Each number is 500 + 40 x the weight over its row's rms, rounded and kept within 0 to 999. Layers, rows and columns count from 0. Numbers have three digits each. The size before them is the row's rms in percent of the matrix's.

# layer 9 MLP up, 1536x448, rms 0.232, rows 466-490, columns 56-111
124:549496488488531479466474463542452469439460410481554430478519501509410555513549533431435561616472444446488509488476519471478513518480480460484509466545498472532466491463
095:524430502462464523449510472495543520461508572508447463473473521517562531451581525516490461486444548556468502410422525523514551450515499532535475550552517530416498512483
104:413532509549526486509533482528489542499471474508491536467454545553541551427479415490500498609486467494419430478500558442474473567557527509488514492469460520475556512476
099:608517474434536376465588482446487612451500490534441540545480479544468465489584504532478550558515539469414545497471514545509421439542424498508534526511523490514478462542
096:477520529483519375520529496482536526487452480465444461494439412528573476452489437528468537527531460473517503451577512487454428557477535534500439482471473502563534484470
104:497568453536502471566561544444472571596544437544498511514575538474519494516456539504512498490559544543488522466504471475478459451587405484537537512496529481538509530496
094:500477559571483503522492620509536502532532498562503473490583490504471533548579503558494520469496460478425518503551563413563476456531519545439407518437521547544513512558
097:531548423455481478495441491486535524478526499507462445434520537591475411500578471506542452506552485487490414543448533495504471498533548561546521483449506525583451534488
097:480505531501507522494514484472429524471525529554577498496550518496454488492542432515469534499538523522565535494447490591438446463493525465484566476511514516466503436503
097:495533545432516458480514480511550501489486491518450441483460489566501510445503492485439514526482573507508464561511525543451502449565512483507527466528516470501524526424
094:436485463480482522503476486495524523469512532515452536485483536546525490466533431477489466563498526432530509517483485529475543524578473481502527463519523449450553514498
126:515414583433438484464486426496510548489514519497497467502543512513459476504524508433496529512556491461468488497525542504495480543424530498516516432461549466462494480484
114:512540538524513518553505474612555532538545510465543451471453516475476419474448569518507431566534555552498464432555486550467459489456499524490469454472518494542517562511
109:562445544462576496408541494552519522438540424489480518465486495475466505551544542457434522448624502521444542509455440422460412525492470488509519506523527566509391470477
094:452494432503563457543458511474533469459504486479526487564497484536496505500467523564498519502428525469452498508510584514465503454516535509481537489463507530438564608552
095:521477530466573451560459494483498520517467528501543527501556549432565517472586521487565460516457520410488504470478476487488440522470468499522449454527504530509481433458
095:480593482496406525524488471485503470499550598495540534506499495503481470478475485453559510456519540586529522452518503509490538508525544520423486488467512551513552532567
096:463433566525534447514507453504543470524511487477492578465510459569470460432508507525468573550535532486519505475515505518483507464450478451511427514455527506536470521515
097:470520512456513515518572421495546488521462535457557496619433480469488491457549564479536519444546474531396531470465459533541551516536496517510462479469520422508505511455
099:483508524537449461444511496515541450580518460517478498475461476450484575469498481490466535532476530512531565453524510494473536475512468481437524561499562540534526533478
105:447400461539541427524499544524509517537543480481517526483488471509575472524457464562507540538463404532509531509477546437564450421514523472450522474476486518553438527496
088:547489521573536421535526486514525520545443486456535421518498475479499518478545520536570503537482523497483503481433496523434465531517527526539507485484504485531524533445
114:536551563434468440551521502549518485546530474383481500519510510507577549428517512438507559478455492502453451546418574512559412491512492492489449514463507560457523463525
099:535451448382575512525553494483527503474497517454586494463526492465498544535504514506605536491484469539502490578489485534512511525531510502587486494542469525501491486482
099:527511485494541535444535520454475402574505517516480514507520505511450469455564478525479469452492587482507511519500562529497511496499571552514500546509465529506484474443
# layer 9 MLP down (transposed), 1536x448, rms 0.118, rows 466-489, columns 56-111
110:449564561451514497493502466561436435475439473460530595442523512486408516521488556584499528483519481505592505522498486469476503402441503546469531522516457503499455466551
100:455475492457509485507556472461524577491451488462540494564548484533595481493486497506515506486550518541498452455509487429424577484551494511482539481485503543402474511437
099:472477466500498558504521492578519458486475576533427437458537483511564534472465483491471565485472509443467495526507432441477493505451519467462455497480497533418533508527
100:569519481496530527425527428478512512520449473548505534457485505523490554500469485535528515506578530522493469489508408538494614517499542563520507504536466462447448452511
098:492455491526436503626536463469464526477486470537451527511535547432468516473481449479474577554477510385479463460608471482543541479544474514530472482592467536486491449498
104:438421461509489486555558466493511581489461515453464451502546493465450493450491505539514490635601508436529503536511498438570503468422475522537475579534556488443487483503
093:466514466459476539439518493480485437451554473472502497501491531461461517515507510465505536504549448503496453465540472463499484621480525451456490518519508530472500515539
096:415469603441498531499493514466486441404511421511471516512494469510478517478511506494496441569471511469483475461514494495543484443560535594477432467549519553564502485483
096:416449576454467513503537480482561500478464502522527474493503523572518507483522506519511543510496572500519484431500522526483525506499500522514483470452472495482483493516
100:473558499515567540444475433513489519513528434553551515486548498464521507526510485506556573501505537558486425559554429570481519568551495466556539466470453510458467508477
099:447524512479472521514449542533484447460435523506431454518458561506538483505499590454515499458532571543501557521513492501531478520460500459454418557448529454511496542504
111:486515485533423512566477506482537514426504498487473475569482507478414473496530459522495502463495507478490479500505561440452421541483454493495456555513532539469472527525
108:455467520517532561482494497506581502485591501510487450581488514505569501532479483486606505559505467522571474490539509517446501530484366483554520494478551502482541515458
105:517427508529533529459570459576469536517553516443450490500522496471534514562500419534532490478589545528528537560508452502504557461569493452471476490499494507442486500494
100:515473574422470442533518484507554494470489462449547490538480535520476560532476470469497467488493491501530452473467504526535541427422533516630515526524538461457539515519
104:497512495529523551506549459455520447464502499447432514515494452533437528520461455478423509543499473499581535444500553509431477462498495514545535544562543398489508551566
100:497502549504563584570564494483553485521515503471540504492513465446545473489475499495551491496521445512497593540457566522467433467501563471467542493493499434516455496452
099:435495446582486565431490438487447482401485490522424589479517491514471461502445516505472570473459479477492475387478469511478519542512543517485477481452520494429466471497
100:513434487492524566544554440535440493476536480538522429546488512567540582487503525488469552470540541505444434470523478488528498499524503441473527405511513507499518482521
098:420448452448504486555482534508494569455518556496534553565551457489557484486543486571540472453504490470510434537486561469453432495500561549516458476471462568493505505497
105:460385499525437551504479508488481486516522481634558512448443508461532476520456531467507546450448512524517516579440480454529526565494546508529497474489550492581493512524
094:518501517466410552524482469501537561446472500439503492505624514497491506484492492545537521471511492511466503528456519575514556453445500463542447515468439500500544518468
108:518528534496521517466464599474565498518499477498521505575456488498431507475555471480479514506548525517443495568533528577452498563473529442465440507453472479434483441469
095:444534518478464511447522472499478547498473523504508504496524517521451522481420528511437572548536561452477504479544561418507479456502412539538485495548465519522505507467